Each number is 128 + 32 x the weight over the matrix's rms, rounded and kept within 0 to 255. Layers, rows and columns count from 0. Numbers have three digits each.

# v: layer 4 attention value, 64x64, rms 0.0991, rows 25-31, columns 0-63
# o: layer 4 attention output (transposed), 64x64, rms 0.167, rows 25-31, columns 0-63
# q: layer 4 attention query, 64x64, rms 0.182, rows 32-44, columns 0-63
# k: layer 4 attention key, 64x64, rms 0.172, rows 32-44, columns 0-63
v25:124200113089118148141112107151146133109143154097090096156192102101118091195146114141114175100116163146155050119122061146118134136161143112042086165123167096074135167151160123126167110156144135
o25:146101166154143119106141089022166046172099140128187121162091053120140137113176143110149173160153142098114183127162080128117109156140157120105087144086124163102101122136118132193101139149091120
v26:104121117151100154143150125123094155101161151116117129108119108123159162137129097187142099120177170139148032118110125107105098156176122071089179161147114132154179082094060133135150126153078175
o26:084055149176116142150072144145167175158092135117111049147118082133142154083190172086152114114163097123122074152103196145127131108109112125189036177144117120125128115144158150155127142117184075
v27:167152135097124122191144141130151121136121103176159143088072089119145153137185121124086066149106139099122097159084117103143117136164143094186152108155149126098068143148137105124055121085172192
o27:082130093086119146121115087135188108143158172125128121107153121121135167104120150187117086103073098164184134170137054182157138190072139141171083160067084138139137106125105177127160129121140085
v28:130164134113126091078156139121090203119117116117101083064122164138139141209126183136093082140128095115202142141161126133103110079145160084082121172150178133061131115178161096093166120133179112
o28:148119154130133118183104112116131099136176172117166135048070130162124139079119078180117211174129108145138130147179084121121116189150164160140059110164121131089046125056127110148169084126078154
v29:145157155145126162143094157126075115139113132127140084168071133115166162140161134102108075048133154140095155136094135140116078108177074141161096142142157133141194105137119091156072103086054140
o29:140115121089151158153123099187185182142118071120107161164157111079123105107070106159147098142090134150184125139146143104134159113073127089151179104089156100102139103184181155151095068100137103
v30:163060128148116150187130074132049143093184160125087110098164128117150039130126089175154110185109122202098158099113129130128148119093130090077167067155198093144138139167155118105167111105112188
o30:167176155048129170136106121089126155133149118110175139068081094162183205098062160023162126129176126097090107126143143117071094184147116116116108150101106164194168109119161116142111075140136161
v31:135155168117122127088102153193107128114088081179121160133170171072128110156119071120167087122126184100107136151121101194136173132058124119105118175146159117127172100145099100102166184112069086
o31:121112219142121124118113173129184179153043118094184117095145116048168091188118144066095143096148059135145105111110142133063143152151181135114127041132126073134115180088147153196124134173158118
q32:136124173116132105138118144164145088101140142107134172164132118128108152118078102143125106119148125122164100183127142116087140099123182155142155164117151131120089102123076120058119126138123095
k32:139091124127106156161130204157117084112110094153142144110141110093165170128165137156112100119156101105144078174171127121139083118136155128161118132117105089155126125156149140123118061122116122
q33:155102104122118124149139181132078064128110117123159131155141109082102099186181115113123145144128129135105108122168154160120106165147139131139107109157111162140159137150139100104091149145103075
k33:155101171142150090102074169098137155137102118135106163115150136151129115132120158101145183087141155135122111156140141127118118115139125121132138110187091100142104141148125151054078184108124115
q34:094148150135096142090120120129071124134158107115105108149107170138116118173081098109130146154128162153123098085164108092163140102160112112130156155136091162116124144163126114114100147166149145
k34:127110085133148099101130125125124123117098096149155167123125186096127142122090161142159154170134135113093081144114118119137167131133112156091152140155085134143149105093111144115082082108123183
q35:144137122160136126141101144127136117119100116146150114153127152127162121113120141095155094082099119112150135139143142128115129137138141096122118152085117129109106184122130145124106151122131183
k35:111143117140123060140126151121122134155128113128139120168112124110117073135111137114134104150154109091119149139154120136104104154129122137135118163120166118153087163144138116149114115143143118
q36:158141167141125110077176129139108166159105048126135126141147078168094108127127156102174118114138148136124132150149094148097125167161160080131080077125157132136094188125129182132169162115094087
k36:144167151176114055115126140125143092114127078118131125105137059178082103092112123107128118160103179118142168154185084099165072152173185108132134122150151187107125092141128120136083185117056103
q37:134101104115123103137171085132141146088148174150131152154126147126154116146111130083122097142127129113121112132107155086081087148121118103126124149120136173130134146168117135126100144107150138
k37:115124105128128108132172137087146131114096132161158115126155174113132081165120128087073111112191104134117155157130120134121118106131121127147136113113164150141147135114177156110110088139111134
q38:141145194125122147122115141127135152152119098125130092111071099118173192108154142094125190107115131111107116113097110125082081088109112154127105119125133097136166135175148146115138117130137149
k38:133137073168122137166090103081122122174118068136123153149122065097106136103164107110113128143100137154140153072121128141113154146119112140132163120149132131165128126139168133101184139190101118
q39:111121105130130052190139157135137081144166103166176159102130150146123132112106115071045124129119131143141172098153130138133131136133128127142146118151131120157095104144135107100120131132122192
k39:098106143129160134125114102116100107148102142119166125162148177089161136132100137153123119124112109098169145122186101101140131122138147131054147106130122129138115119161153077096081138138146177
q40:132141128146108101118134153120146140138155122123074065166123182134132087145201119113146111162125105123179173110118136098168180160146120126114129112108113092165119132124090123125096143090113131
k40:116149109184109117109145116150113112125117119139141153154183118142146138117104147061134081161096122151142168161061155104153149142154119123107089138141104144128162142122086100101105159111187128
q41:105101131116134145088080129110149090079099131144175108187187166089216122163108168147090143118107084144154119186102136149139156101114132087129132138169156115136105130140082093122143071126169093
k41:113101174128101124100147187184172153131072120125172094184165123104142119155168112144165130183124068153120150097096157160083098120096118136153065129121060103134063124137172173165198132079163087
q42:124149145143140165142109142108081157083116127122126150131069111112156148118106147089137127113157122101092148181127142075093170130169140120105127119207195122146114096097144086078118116164142146
k42:151114120076145112072092134135104117062100137149077122142127115119139112128141129162132113155142118055135143125123165143130151113148207145190141085156132102180172124112138133097187085140139120
q43:111160127105157163157119154077127166179146112140115101114106170101094107109122094148097157125103095125146090147125143154135091088110158121137095131133150133141114151154155128100206103129121132
k43:097160120111084145117147099067143183172099072121128153073098110138147143117134150145141139112127110159156137134079116122117097098119119142148111136158140168110145121175116164158168158153111141
q44:148161162144144074106129097132089130079170114131131096124173124131140121164128113126141188112163145087149085131171147141115081174173114130151125101128147129079090114113082106130116158138105135
k44:149116114118112073156097136140132105124085091125175127104157159156173090159082098094133167159167122134120091134131125086174091120152136159110167130140087136153128168129131070168092134172110100